Weights of a small transformer language model: 346M tokens.
Each number is 128 + 24 x the weight over its row's rms, rounded and kept within 0 to 255. Layers, rows and columns count from 0. Numbers have three digits each. The size before them is the row's rms in percent of the matrix's.

# layer 2 MLP up, 1920x384, rms 0.0409, rows 982-1088, columns 128-191
103:148151132126142149142136178141139102150167142134124157085156130109111133130119097170132099130107153127139153148126126124137099154116111118172139147118144123113158113149107116117109113148100141
100:129099124108132150125123124127165108123107118134089097119160096055128110110114148118098111120129149109138151097138159143109123138130115148133122142088183124135141096121119143125133117097100160
105:139099082113133073143117097123136136114123180149142126057175106108101123135127116121101114094107118112099106151125145121090149140106103116131135170123134140149140133100074141113155113154143126
100:155105148128123126153130094129128149121081222103079160152112125137104115084107128146138173124138132177150138133152155115146133110145146114156103113102146134122139096128100111118126104161135153
097:152153126113145103164147156169146140109092146126117145122090130076112145137160151130163122111174127127116138126121114131121161119114129119110156132136131106125123153156125112165079167115127133
095:134121093166111108180146106133099075101135138124108091144149122129129138104141124133069151136096109097095151107145131123118106172125100115154136139085166158146103129133158111163180135184114118
103:171152103117140125154126155122116115124139155091150099120120074146131160121162122107145177104136132120165124106120134121084153163138164119135130174122193154148102125089117132159146128195145108
098:126105108159138170144117095081142127128097136082097112132169121121125137147151139126113091099121139149136151145157177129115166121140114125160153115083104154144128102150119119139141104102151117
094:135131133150158151126137164119133127137132116092124167132140134123143125131134144139115128148160125177151134110165129141107117117179098116146099144154138125101078126104115105139147169111170109
103:138133141152122071131110159124130148177127145167110101143143140089101143151126118100095119082160137081135119113116162151149153161123141124143129099154120178121098132095139139091121117111104148
096:122127134129108132101154129121115127163126191123130135103126131100134096134115082192109116116134101137152102138100130095114126138130124108154108124130128105082114132086146111133094125137119114
099:132125152169101152136135120151087149125105151108111082113119137118108166171133097117097114137126140154152101149082104117116148110117094141143134094134156108128122133124131160104134141124103161
106:141142077132119112108126138115152104161142104161140143112159131140067140140125129120156114104103103078149122109114141124122085143136123148169153133115125143098159127125095130092166152135159158
102:147097161142104119149105109066175132108124125132103131105137097112114148111131148109106136139146143141108110171106120128148146159145105147100153138095141130125102126071140154115112108124145157
101:137156108149098157145116143105143104171144139147132149099146121168125140108173124123080118091116113145134135136144177106082171126143165104141120117113158166132131132135094169135150146165133109
094:182105144108137145168115158124120123150132160171088189105137138094134180147125086159121139158145130122143140083124096184095103164125175089180172075132118127132163140128090107111141144126146167
100:127122097125139141096181160108125125154123161126094155153149123132112125126142115151146138146168116145167125099086137104127136160129103112069132111150112122176144139158124137161157115150118135
099:113142171120115167135153137129123112099123122140111129123150131114094149134103106120142143136133111106131106150121135126103114149111131122117156146116155149156145108131119097149172150164102129
098:113126074091129140117139102150138176138125100121104160141164161119136143143082130126118140079159164154107122160125139115111117159147132139135088153154130180099111124133097170119131109181115105
104:136122115136121137097094141138161091118125169117108097114091128125099126113152120115087146075150124132196116127093134117108106125146107126094080121067120112208126141118123132131107134123105113
095:139092168104147137135131096108127140119113177102104110122190065093102143086115141151142130080142147147109148139134134112125155134119098138136123111099135166162118124146090126122127145160092138
097:170174126153108103185153151112165100116122157135144145118165120146134109166104120124104171106147172114162125114117116140115115134141088057195148142092138158131125134102138104168113117125123103
098:137157136133099115164123127110113108144107110115116133149149143145098124109162124093126158105135139159134112151128175134114095120117133134155131154140097126113121141131122110117133169151141123
098:169118158126181163105144151145151137101111155115127132143107176123124149154109097098133108132140141121113086165095111135147122163126109125115155113139107142105080095080157133082157169113154136
107:145131117190098127151135132122148096150117187127125157152089133092130113099169106124114147151162129112135111097137125069083110133090100129135135147125128156166084178163136168145105100127096116
112:114135122099149144119131139084126130119124122072107128094147139094118121143143113161117104121136127112123155131131129121135103097127123098165146104118114155121088158119115130087135136165141114
099:110139114062141108132140123165139114113087150125115154132126106149118176118179127116160173087142144112109117075134140101124111136139162127104145101136133137113189156126117129138163076102111127
099:140087112128142122154117115130154135154121153090112146132106177116109118132131144135134119134108159122153069097111151094146117108145126125121101127144131152107145134117130141169128070148141147
091:142124164111111149133117150140126121115145161137105140127155123099129119157112124152145114116102126158142113176126140161096173119098134142115129164084128151130182092104105141111139124147127101
098:139132122135117089143153129096118125118094129133112128148166142123100174165121159149112108088137160166139122153124146143164089138121125121120126110084150170096108111119132133114124115159148165
096:141078124125139101187098182133129112109130171118091136121132099158112152120127115136127159136145145084121124127129184151113097121130138163134111156146119105147130098111072131063138155161113187
099:132108123097110154169116146126111146166134119128162119091126171125118124098162135131112160165151123134140154108107141072154134154131139115143113112086129116107128127109105146145130135119081160
098:169153188112136114171155103131125105155164154147127108092143131151105139153179143122107127160141129124096119134127090131107105161113108114096122135188103148147112146144094153108130130149116118
100:137169098100088126108124149166084110150098148107168110107119126166138072162138095171140087159115098133155144132128164136146156140132136088141116113109171110135119105129135137152139088152109082
108:137114130094078093084150136134110136122112108131097121118082097106081141123146124123132136168140106143148136105095099112127156106139122126107134114088117143121154123133087161130092165182126107
099:135140136108135136161133127131154109082145139125136117124127113079136114072166117124121108068134157136109126110095117115075152185134119067133111154156111116224154130147133144160149158141115121
095:150106125118146130141149099091105155164142140154098166107137115118131157167147084090124142091122091108152154175147125137139138069100146141147116096139128138102138106147133129133149144124114159
105:141144149122150076131138111119133120150133163092112108089149138126092127133131112141132113143129131176130084103108140115100125120133108153118096147109141139107149079078121109162103069159160138
092:125146174115128125147132149137114115147145091119077124136141152129116141133142130085125154089135148141151130120119158098144123141112110128115153145095119106110126138136126129115147120134134100
103:135086147122130108134155105141073113095085173110077139099168131113107136127130088131120105132147128109144114090127138125126129135086165110126107143115117114161168153148107146134085096104101145
095:157123102146116112169131127133106108155118174107121141113107130129116127156153095133100126132137160101179150151110135095092135162105123122133132137102106121107170086129116121187154110146169113
105:119136157147131150143098156105114127127136156147150104145187110128127112100179107112137137079130130150169138157115096113127096146071096134133134154092105109139115100127135131075101131155138147
100:146136154140091149126121169142156131152103117116145177108145145125140143128125076137126135164123140166131140107122163127118136128108128108120119146155142116130131103137126118095165110113111147
098:133102089136131117090144141103134150119111132128130129120154140142132145097118121116084101122169121139134104158136106123160147169145133115127119119115090138130160152113086120114132157144130181
101:136109108158142152173177125141127116140135144134129141120176097099113122147115127118119104142133157101110145131130136134096101118131134156139096116098132138132155094103130177117093117149109071
097:154111155109116152096113145112148139151161107123145125170095149090090104167154132098160122134163173109146191148106127148107144140168115142143135150123134103131135087110123136142172109109148143
102:119186173135131154150132160109109103102139122087132111168181156138114138090117090130135135117196147134115197132156088114129116178099103111121150130117125129173095169108099117156126118175117148
110:119132125135113122151165151130118128113097137078107162133167100167112111125120080127110152114158158165131182093131133131137111102121145118093067153095158100112168118111100114136149103145100125
104:117090098132127083108119117120117114123092187119132188108131140122097135123180099123112138135146108099141138085142097149139174145138145139125105116153130141136149127146084158106139112118125138
103:133067165132100150137136116093132062140104114130144149159146152099112135140121119126140073085138112076145134091082122107112158140098157121142171121162137191137157115141101136153080132103070140
106:166136121140148112122131137145096116158151137135151128144140119122102126101144133125161151181141100117141165116114139120106148115157100159115132104135152139146096138120144117141137152133168089
094:156105122097151102117166121103087133146109119109111088084156158093120165119187134117112130122141136177107117110133193098142136110139097126150119104106153118130145116127092136164141125131121120
100:150094171143115118141137130086095124082138117138142141121148143087107142151135152149125116144139154161116113152103128108134142153057122125134122171044107130214115156139093132132146106149129155
102:135100140126146163148149145080101109121129150104126105049143138114164137167143155160128150102126144159133135148085133101136122102149101146127138113099152099172147119109077140105139154124102158
102:129103116156131097164115186131159123154127140138087142105129142119121081165136095085134120108144124149169149114139115100138123175133134162132117145137099119163105134072126147161164067136111176
103:118167098117119119124156170152127140086129100162097064089121116154111144139137113113110147160127092067117130125129106089145120174153142160140136171046124118106131117153128144137142109123112155
096:153170117139078110129159117122115134102081150165143130133113160113141166155118105127130095154148079126106144128153144129127120182141152117182131131147120098133131141184120127129163172142130143
101:149122103158117114131116172091113126134152167121100131095123108142094114179125107129125147083153158109131110160141138101108129122141095157138050140094086105101116112116102118089094065138135100
102:142152123121153110120109142141141131123149091114136125157123124124129133167123108113125152127135137172155149089161107116125128115187123149125140167097146167147134130080116147134120132147137095
103:154134136101099117146096159076135123161127154113119122095137118156132130135101056119158210174106114132161129090125120118115175114109136157114121116111178133133128100108092113123160127113116162
107:155155116127153088122135139125099154115135139166125144133143137140087143132146145107094207150151149176133117096104109126099158099103122116143150151100177112130165111085106168096141102132120146
100:103181100130147134127178112110095174140144100135148095130157085074132149134125134161129117151133099132155125113098123074085159101119134157129152149127119141170132110125114129125091101102134130
105:144118156107134129118138165096131116091177155102109130110109138090110171141161149162141124135144121115107125160109115135122149128107093144151126141137128119165147084125155150133129110079136165
098:188152197067135164106168105114134123129116097145107150097126139149117125146160128149145119157119132110102143131145108136118121149096136089129104130124117119090097079153156116133147175112136138
090:139125091129161138139106145112162119124111116102127124119131126099129126129176124133163146138162139084102182077079158121130088111181136148135159137118112111122097092098135101143093085136144115
094:114099117144119142133101113142108160106171163157108123064146121108093133085144129147117158106146149154133120128119116158118125138143125164178142117117154124076095145114139117147131135173124131
095:201152147130143140148146107090114090131109168130108154160199121166116189130149074134126122132174129130105119124126131094102071115117150117105134124122135098137115129144086131103143128118129131
088:113144117146084184135145162143137144170112122164078080144150102108089102112113086135127114114150119143128110125116110127154136138155097144140093147099143136115158138170139132085102094149141136
094:128109115170135100121155131139170173147114113110084140134148166152123137124108136144078190155136135143137126177156094122122140116134136116129119090111165168159088141075158148136131130127132130
093:111139122133115118163161140181138104113102120094119093116165141071127112158108135137102125135136126144110136114113105145121150150123170081114146151131113124137139114151135152144132158132146130
106:125101126156126136113102127137085111126109165149142122105106131120085136144165119156107123181144124124122142115106134064158150079104120144114128155157122135123117114154093182145165105118143137
094:121125137165134143113105154134113155114104136161120131138134152127098124157129109174120131136166120149114109128127161134177109137125172180150105148145115116083130151109125142154132110155119119
099:122161100164115074098119126139135108137171181151145109113165121138127102109121143154126094103099106158129106188157145117073139138160123093147155091123166116126097132076127138126156144123153114
103:119160157164096155099115099134146147149137145078146104152118103144133120157188143103118139134141104113149138132103164111133152137086140114118106122090130126176125144153135166155170144156117113
087:126112130127099070167150145071096147138129136101095140132175114117160087150141089143139142128105099138149123148122121167089140146107129144147127109148181144119099083067092133135137136185145144
094:123088147177175073150118143138100109133099152094143141112136128117098137122076115172150094128141118109160129137101142133150149104089143171106142110105090141169110138081078143125157140140127140
101:121156106099070147130129139107125121133080133147115145123172098107136124159122111161132116069109158153132148070160156120128122128151150118151078085122160127145105117110142145113137123127097121
101:144099150159128111147114109091159112140133106118130151126139152067139137124127125117098142089124102128140140099095168106132103106137097122134139075166063115146155148096108131114093121151138144
099:138140129122123111128128143117126182126096134149131160145138128126150153123131142154129174157180122118143108130129123079123123132151102129143127101126130144104100159152099163141077097150110119
097:125110141162114102120155141143094151116121158150088107119156110159128084155115133174148142129096120114186135131107112136111145148125157123118137122096156117124111089128124130129132067126096107
106:158163097114126129155159184129127109127108105129101109137172109095114101143141158104139133121133130138145114106099125131145127124137151136101153113092111092104149102115121150158112087131119101
105:117101176130089157140111164147086128073101151122105165138121163095114120129149104155144140123142179160140112128109130096144129114171116123134093100137145146110144140093120175135093111106103152
096:157108143098129114146108122098095118111130162139097123153129149092120133122136137125157105124171160129152135115088134107111120167130120134095139133102164116125136141071128149159130099148120102
107:128141133121120108130130142115137103129090125092111105116172123135133113152114118136110124140131060141171151132127123133115108116158125130204142142117140110113121119133135141104093113140098124
097:154161144139072109128141110112148117121108132134105128121152078121132121122122147152136107095142109091099147135132156112107117149173137112137077103087129114142096162115142106133121203130119144
092:135081113126146130153162129116140109127147189080091109108166069124113124137166117143111123072113129069094106101093142098129129145096159102088160142120070131148135112140124132155136111129104142
100:168129115127115129116158149189153107173149165092071115119114157119122126119102120153108110128136086127160120125143157090128152137167130119143103108104115137117126100083141143112114122118146153
095:126140102108145148157174139155160124152156144128105107149167105117150135129174117133121119110169183120154142082142104122126095148132156102125147123152126115153083093091115154137127096152139133
098:147152106132114106161122096122157126116153146134102133120190134142132130123138105108093117135145134182136140126125162097098096128160158124148090091112129163149107140107100132117132139154129191
103:170097117112119096145156092135125150134128131139115121137164114117124161155122087099110132124136110114108174158120103087138114122159129120166110081144112146135150114131100195121096139149163182
109:147133148145142137161120181092127155141118111115149127124179119118166111168119114150134117105124089114149155150130140150087167126116122133142124126106137150150109120084144121120150079131140145
093:126120159173084084150130119112122108126113116106148128085159138095120102124122076143145108143088097115103097120103131111097125158108113152096109158140111134091150112120143155092154152149107150
094:106129124098129101160130088132115108146139131120094089114117085121133125116146113182138169150134054154157123128118114102125109153127132124130116151126124163104130110170113135103183159098146139
103:143166127056140084176140145106141115097110132116104129090131102130084126131115112144118200168157089158115173136155134114076079139110132115134114148133118127126123102151135137101127128170124189
096:149163105180126114104113114184128124170094132130111136119094121146119098141114158176142148113123131115148107104142107097129147128136023129143095178128128131125148110100119137135115165074144132
102:157124102095147108122107119123086154089142174098126107148123172096137101160132124158137125114190137127160172154118119093141115145168131104118132130151129121122130127111123141158171091105123148
103:143106154124106134102138109143110106090120151109104159128122134123073139138146149127094119154128100116167152138122098123139101108123144100096161134121115153157153171101101139120156106125157147
102:131141128159158110135087098132129127096141151148129115103133080114130157154131119089151099134147113108151152097107129094118169124138133153149154125077133152132121080135111129165097163184123117
102:129123170110131116131123112102129159175114147135090110118100135159125117110143078123145138149177096099108157103119109075125107156125125130177146178135130128100136131152085135075091125141096146
109:122105120135096100109166153111105118127096152115110068132123116060089140132161131115136186115128108143113154150125124120141113161132140137129118117112120087123082108131156128133094111107116178
094:123148164123116144105127134142118150125100102137107133159129109117095104158114129090154166123133146156169120092083147097140119101151069136114145138109135154105145085094133102137154084129097157
094:159101145148156101118144111117135134128136134099121119102139175095140151117112074130125135136149145156141139105106119141102149161130129162124131134127125112142133157107126131131150118152124128
104:136108145095108152186099140101134177119118130120148115161157100104130152134109138140134149139138192147168166090083130129129128162136144143123136157157089162155086171117145095185142099158137123
102:097154099083121187147102152144102119128124132162103062129138149129122125119128091140151106118150141105152149124158134089182100150136103062154072161112127142102107133149116117103144118135181131
104:128101122104117129146105146147112151130124115104095113132159113124103090141150169132122156134134112114136106165046150110093142125111152120157121161121117114151116108136107093061169129156140168
103:097098133131148127140109188167160135104132121117098130096144150136126157127105141145093144138163107109147134103100117110125156125089140166123106145110142138190113146137128161149117123117132164
104:130146115114101145130128125162067122175124147139142161129138129119134115143112137126114095153124155111134131166111155136090095147140113154103123124134143116123159108120102102143121096115103185
# layer 2 MLP down (transposed), 1920x384, rms 0.0285, rows 982-1088, columns 128-191
103:092161102107147145109158131103102130085096125163204137102171079127118119109140126127150120078143132119095148160142101130176127096130109093138127117116128115143177143115157115146119142130110128
098:094144141126100113098150134127131146162101175138128118126123115117133138116119113121091153123094169107132100149130135123136096141124137144148125127163109100131125100145132134110076155129117118
108:085112136126113125107149127146110107094122181114137150127160109119144172115137134102132106091130070145143139128114135150155114107146158124154124125154112122150184084113109132141129153159157082
092:119087110143161167119120109113133110072142103136147133161135108120128140154139095137137114153147141088127137125132105148140173164151142123113097080122145141143144127146109164146125122106109165
095:129129143184107101143105154116106138128110134148102140126130116115146145106093157117099117094079137159128125140156130109158126135085122111133104137125161118142112143104137124123136143154122126
095:083094138146147093123118110137159159152129109112102131101111119140147142116107048124102182108160140108101118135126150139149082100112148150106099055100141126146101124147079147162120111103139138
107:143123117142114130152134080123156129133087102094128086156147128089162091125151086110111094070120109180116147167142172164127068162119137158165108169101108141089123126132154160159147162154131135
094:137130119136154107101109151117164121113153101182097134141079116138092137150110175114154148148098142102139107141148118110142117169119096143143076127111129144151155117119079115161101111142137148
092:161123092084126119150111081188134128092082153132120104153121148142130134124143167144138119119103135136148137167164141187138145144161122123052164135115105126117125148164094110101150136169104140
108:149127041113137116113117114164134159121108095109108107129130116139150097155106133122154119158133144144126149157154096136102115112105120151137128111130182109138100096107148145126133158147136151
097:122113116122190133116138152124078130090155092132122144138187141164177111120100131142076070128128133111145094141137148085097137142157139124182111107135172152113097126121162104067119087157168103
096:136134108117086149151173146123138120099106133151081132131068119075129140101115149143136142113159145101097111124173198135135138096156136046115119154156116121139101149122135128121139123139143111
119:192141097125154125130125135150089150115129139134120156114100112124093112142140172143119132140138101110164094169107162158120084108152088091115141140104134104153153170113111142123133124108127111
110:126152110153141108138120096137178153181167192129079124150115152114118102144144113111112138108136088111099139141113110123115173162155119135153143114145124096175170127122140126097108110158166141
095:105074124130084148117100150142137123137104126130136101101121139165097116071140115135146124138092111132120116163180087178131090121136151140132135122080112082124127163122158138097124155140133188
090:102102195100101149093139122112167125108108064135136157166127104138149107128146084115117149105169116131133113110126150171140124080167122143152146174128157143147150139115110132159145147123119118
100:138107072128140130122138130107146116104166110167111118162136098129160116106119155119113141137118136145141138083107114170187100134104128155169083131126120147164102116087140088092139125139153121
098:117136146145134152143107145151127154145093099108117107095132140146123121106149090121166131132128118149114146150169137077115143092140137173067145116115101110094120124116128130111107165089146128
099:127088160138108109159125110145146131131147116109157109097122146114108170111111132067182121132145109107146146131110133117115104128117104127121160108136105112129159158184108099106138076124129122
108:097130162104072143155165154147158084134147100118083112120126114097160155140132109122134136101146114118139107103192099134122152167114137083103150143103133139122140117129143079120152180137112093
096:134130165131126126167151176134113113129113095166111150106096161119083146147116100120156127142145122115154094167126053127111096090103105105117143102133108137135133131152179137142129100120134175
093:112117107121111134145101144170100134110124154129117122179113147122125080120126100129136105148128164153147091145130137153155126122162135160156129149109157108109132127122120132115150107132154105
102:152122103136093138112183113137124160112149179130112130163131110120123116113107172154163110184115124162176111129164136102143116124130128132121149080137153091118101152122151135103136101115131181
092:118126103168161112126112154118119117120112120093106112108131141165118143149130127147126062147129160136111124143109128096054134125163107138095099151128134194073141118126131049136121095157134123
104:171167144086104083119080120079115162114126128117122152115155094120152163103103149133161148115135153120140137133109139098127175109114172132137137099132105111173111125134098142116142157107144136
115:130146139126113114104131138094173124106164121096129106136138170090102165134110116157072131128148165145144149132132107110147175147114134077126137160139099115169148122118142134113145099133137142
099:140141112171105086126102119109129113111139088168114153154107138112116122145156121140108093135133106137136181147135119149100108154143101123134090110132130131129126123177151164087131109119132151
107:125120134089156159140163154104088165137144160096132106105135145122124147150139082101151149115167154138134151170102143154135112107086116119102136101164127099134131118127135084167111173114117122
090:162128130115108139170118118153139106122095107142143115122085129143171086145123161102158141169115133138115072166149122116156130139156191103160085172108112120126164162127140089129154139116113153
090:109121193138123131160101174145131107111137097084090157180100161131131139148165166119093137093136117136123127122102145173114114133142129163152145123150068096135157149172118119127116093158135135
096:112126119132146109067116137107117111116140112142155163138125137173137139151154117120125124126157179104100140087161145074121112130101130154144098129123115091134144117134159118118140162160167197
097:162125147120137141116090132161117139071114184122149160141131091154112149150110113101120120127122102102101127143128114127132128119132131143106113125116135153155080145091152158097161118120130132
096:116121112175102118130101173118107141139087135123135136137132161092132130103138129088140139127125095137127114137145165137152131103118135125111135166111083135130157112140150147110115114131077149
104:142132158114158132143111131110125163125133088130174149140123070112129085151093102095120129094145132117135111132173122097109138109125104150081153090089123118113130127127117126124109118115106123
112:121154129118085091132159128161171108130148115115119121151117150074153154143144157172123138142119100096107108168151115120200132161099158118127157143113148119114098130142131144162177118165158094
100:191146144156098135111122125131167157109118126131153159121106071131091119133167101116157173093109121089125079105182096159148123094149106101128114146105149140163092162109135099160126103156120114
097:099124102117107124147115092126111132163179118145089114106105125148142105116092117117104117099156104123150071160137159107160106097120137091150111099100103120128116120124169175112126096179151112
108:139170132142114159166118098153130127172148147163160107098124133148128139187106117140128121147160126125142128096107176135159116143155101136111125154126155145086145138095122148143111136137147178
089:187130133108139080114141132142110174114116168119138139092102144135138149143122131136116131179143114147083116128126126152115105145107171120102086124125159100142098158138136168123086120088140125
097:143128115162069097104149109103142131157105143163124093148109132127137128151113178144135109145120159121113134115123152098150130108151145134113142126132118140090090191147163100129115140116130080
100:121117123078139103165156153160131135103099094120114119134150148138100131151130138092122140144115124107150118127173134113141125140133123147125149128157118094146142108131123099131129117148105121
106:123117096107138127113130093081128135167150137158149165138098087142101123173127100131164140147149148149132188143088078125128140130126115097087136091170124143140127172118170146153090119143129121
101:120112105114146177109100150128144131131111141110130094119129113105127100120104083112136136139140135121143073146152153151133098153103139129145125121138182118133131146071155097135158148117146087
098:109176104160118152116102138156086128146122092134149111128127129160143105150147151087108114133111114135155122121164141138157121154166120101114148164147120158102185134118139113135148118096148113
102:102148131175149150170106118109149138097124157193123107157120107107124126107167121098081087082127130126137093117166110168138114155149108138121140112167098111109128132101111097131113138158135151
096:138128098119100158127112125130084148124114117189116148124096121141170147121115153133145163154136111101109145145126097106142118063124143106104141136141148118139099159120132145115134162124110133
099:124090105112106090129103132150099138109110145135143156076107136124116079107150100147120127153109137165095155165113102084135144127151152133115141134115071144087107141171137106101129154107149123
111:096154132162134123125113108104146160134113104102121099141155141110076153149116130151138103115140117122154162111128103078184086146138148147102121150165167146136192139120112169180132133111162094
100:137110168133116127177131156139154096132094139091138128123109117133117121115142168082154141111136152115113084091187120134125138140158116120080150152135120120099161127111120116087101179115115103
103:094115103177107112165122142112142155137122106115094127110113144096104137096175113114111136150141143100116137144126118156145133117140138136116165144136095083172123115118127090138127109111152134
100:151111119124164107118149145126109145116148115123113086120121135116163121136143130117123143093135108088130078168143127160135140086128116073129098102136136115128130127120160130115138114107185099
095:143121167112148128107110078129141159161126140083155166108186100140106150092124107120174131135121102156082178145116104100106127094153109145141125131152112125113092154137104127158120144128116083
096:107155146083121140117148122118126167172090065112156105126104127124140139105138091115123156139093107147117098116139156167124096100127100116117187066110101141111137123133136088149147114101091112
099:134177128145160104142083133141093096150143144146136118148161123129132114141114155110139172203157116094136132096138118149126130176105117129113114156114116135120150151124150145124160129122141108
099:121136127148115093104125151150146108128110128160109149142106143109111107139143147103093126159074131109183133112173118171107111112135125128103175099179116164091122116134121121123118169103130158
105:130138116139095123125166128076148136118138121147102103139131130099165090121150120142170121125124120173137117123157114143110138133135111165119136090128089141152120107108134151084112122117119109
100:139109185129103100143129145133146102136134142115120111116104126089070101135087132176131116139081124123144178064141075061132120098136118085102105160120108147133109149146147109121128111118181149
099:134104115158139146131099136130148153139174108150114127133138114153128109135121135131110125144149144169093100153145152140126143111176103125085094150153106138087168119124149190123115144156143107
104:119115138155124150133159161096143132179103160131136122132167145169137179103123160122135122163086126107125115162147138124106145171162149125124183122133175123101134105112175151138125104142094122
107:105128110121119109146146168128147143092142139128158110100109133097126147149111128116182139140071098111127133131124119113171120137065152144092120137175078137097146139108137127123157144103108162
106:123113153114105126117125148126108138145180114121165158097136118116125159133137098113141166131162164132097133165116168121126147096104169088131115119079148122108100113130133131126095145105157145
097:179040153128107110125127115155127147128096142174150108138125136146162118137122137155154140122130078146133141155124135135167097140175156142140091103069154147129129129129122145125153147128120100
106:133095146155114139139179102131144173131158105131119163117131149083117211117119127132125122088130089148082134119130126117142103094162067140118126109131119144118157120123127142178135151091093117
093:128174112108150128100145112147117104135125114150174126171116128130158107172077115114120134092138153105117099153124135150109179152117107111131106146131172129125156132125129131136133103156161160
091:157116082124146132121135108170147135123123144108171148112108110142107105154114110114059121115102147141114082141180133118150097132114123117150079123164120136161117126115127138111140137122132127
088:078130120097142131113129147104148117175100108171125132161122118120117119145135118174128151114125140085106157152160144145105120169143167145134124108115116143139125104148150110134143121122127142
104:149156116165130113143156070149114130118104112169113105172170100108121111077125131149094131132172113112119158080120170111116101108126160143140079115126121125105136157135127144120157179145177147
089:108106124103114071131122152115111183143124122117100106136132135162159165135153137124144139134129124142146129119131163070140136118123161071152138084123137091124071148086173194126129070172159100
094:157120120087111101115166120137133109133107124136167083133146148115109139123139129088105143137176155125089110090110151116122120123111101122134145125142129107151120133163128131160141141115136140
095:130130151137135155149161144097109120122133109120129129128113107125118083136123140133191128098087141134113151128151143105107150103160107087143140120086136137142122134104131128090132126131172150
106:088095203151125140145093171083107171133161144140120085104134152125133117113134118134143146134104164164127110140118144088118119110124141143076104095109134103143127163112134129128112134094158135
095:153192109114086138144140164125142135125123110112099117109105141115133129156121145109136138120107131132121111103087109131064136131161085152131185129130126120156135146106111111103170164138154156
100:175121092070115104156168137104108121110139125136133144154130140127118128135163095153145145132106148149124138135115088096117141099086133114126139109133114193138133110135085148139132103119124141
102:126110133152123114174119151165103114090095092109140159153150140146135136120142121116101128162133119094107086156078110100134110124134136105158065138178121126147116151142148136093085122133113174
087:127153101155129152092129082158177105115127129133133128114093091151139108105136129134136096091127091111121133110159139130116145106148151101131082121094090148146126146162144183105139100116141144
097:139158095143128135128144175165103152116105139142134102140100090126146146176143132146113116131126092087144131144129127124131117130150144146106077111106155111095137110152149081139167103147136110
104:130105103162151117124121121141134110133125127128112125160121166131134147124135126124123071117151157114148092111146123136192113120142144150151117156131104154111142152134144128105098179095158132
101:165105127131110124098130119165112123135127134100144125178109126186114145107146112146104127126165112138180165139094128116110077140110145162099138150134135108147087107119103147096086146133141104
104:109163124123095154186139120091139123116149162156082160120131128141116133123095115151155117128107148164103109140095112116134111144113114136104132126128172118146147087112135093130129125184136069
086:121118143137122144103148154139115174133087122149144125134147117084111133142159159089181130131129116177116080130136158137174135081119156142119103092124102138112100172096108147112111105159108131
103:126090134154094120143139099139145128127096120143121112125112065144175165127121058147130090093090092109099173128159136117170147111150088119090161154110142143125124119161118137157107120134085134
098:102110132124088100152152148119174140137149103145123130138149164129157187111135120148148135118132110108148082132129126125162140144130124063114134110147145105116127095125121139113163110102119154
096:153121157141147091156071112124104161123134183145134159111111159145132121105119064126122147180138136152101106138107153116155077162128138097154076118144150151128093120142147097153160124124111116
105:173151159167116137091162139115119145123155126091099143138134147138147154155129142155168081114123101153126095118141171123141143116111109142135137101098132096139108135150112094140157126126099105
096:121122122145099120076133095130090093099117148148148140132147137142124140099174132136109076132104160127090118119128124098110155129164163106101127114164117162127140112180179151103116138091130146
090:153155107119094132121153122143126152144136141120113087143114150187151140145122117203153118128081124158181115127095137148128093149095103148153119142158130127115134107128140126118159158121152103
098:120149184135157171173128141067134133123138124125118126097111109134122128151168181088159134102086140112129126145146124129099173135093147168111165164118126168137120114138141136106154140149136100
091:156119130097094122107116133114116138152117137138114107146071117133151106071088101134136151118114103097137146109145129137187072094113157158060102154174112136108148181134123086101145145099112161
098:154115104149107108091090102138148120138111143140160118112114165125149111151121117182127146159146077129157151137138124151144122125152192110129150143145123127131126139165143098147154155104140131
106:133111157172099109139140118101083121179122143112122125140105127138117147147149097126142108155129087125096144077157129174135124100116138122092089160101098166108130109116127150099146141172145141
109:114087100139142101134146109160115107090112140144122131153137102092128129145108123152139134156098078159162116152164099128137159150100113164113054119123072136134152106150118166112119159155101085
093:129135123171113137125117159179134137091157127133132119091107120099105107104117154101146115090173094090135070155133153182114120067138122105131148150122133173092142114088109146101136111116098082
085:144176099130104080164125112138151128100113100105157123149133192096146101113116107128116108127117125103129139151099151156121167159104128139139102146114118119140145112131124092115083086167149157
108:155140101139118121121145107099131129135131080135153109123128108112105147086122114134088079177164111130122105165177121139124131146118186144151097126154153123138144149121097181158148078133130113
089:138108149121141145088125155115149125108143115154131137096136147119174155105096131145126116143161105121158143210128083077102125115141132138148153086155133151087127118118089133150127036145081164
099:116166123136147162155147183122122115129143179097105095121167153120126142141131092119174067141093169117146085164147141123199132091125150089123146114168116113125146127102146150116101106091097141
105:127115067130109142134106172153163153145144122116099123114156201162143103136170165177091124147128157129140101123116146139112088163120112137148142153088140149087166105120166098161121129160115136
101:150152095142165105129162120107154110137094147116172100126113204112133137123139179155115147157134117159138131091101111081142133111117146136169150172166147134151154106134141150135100159132156133
096:106111122146140089107126143126104117130129164155079156155128129130093090125103120166121096143106175107116168132113150126148143136158133127123085100130116142154094122096122122137126123158150134
116:117101165143100114167113107125097156122104161156133125114128099109179139121176102120104101144101165124157137136160149130097114124123101151131140182136124146111091171154120112101135098156127109
098:161116153110105130100116090116127089111137121142149182138118097157144121124130139081198134119141107150117165115119137097113119097103134138135110103110081123108116154143163146161120119127147123
091:158100145105111113126120174136117108147146148083184123093116131166099095119097095118182087182125143188125113142162101161118166128122096158108104126125138135092134145139139093112110137142144138
105:157152105107117137118113150082154122134153096118130134160108082106072108168104162147108131143125127132108157087138146129078192159125133101143127137164151141156086130117098123097128135114165156
100:166123117129127138167103104123101146155112140135130152126095110139142150122148144129119147140122163139095133137140078151099173116121124133115144093164106135106127162150122119136098142103145145
100:169145102102151118132159163146121108113127107114088153120145131121090150180105127150145134116183160140140163136109135121125121123120166110189129120123120129147109109079153111073129148131145155
098:131126106120124162084136122149148171151101163158143153107143149118122119131125157181198189119127198093100124108147135121100208127113126150096187115092099155173117145100135127159067148162064135
110:122064124158081170138143145144124174173170125119125107157108110112114111108169129121167087147114103161116101149111115155165134140144139141085143115154127112109109121127153159126103126090111126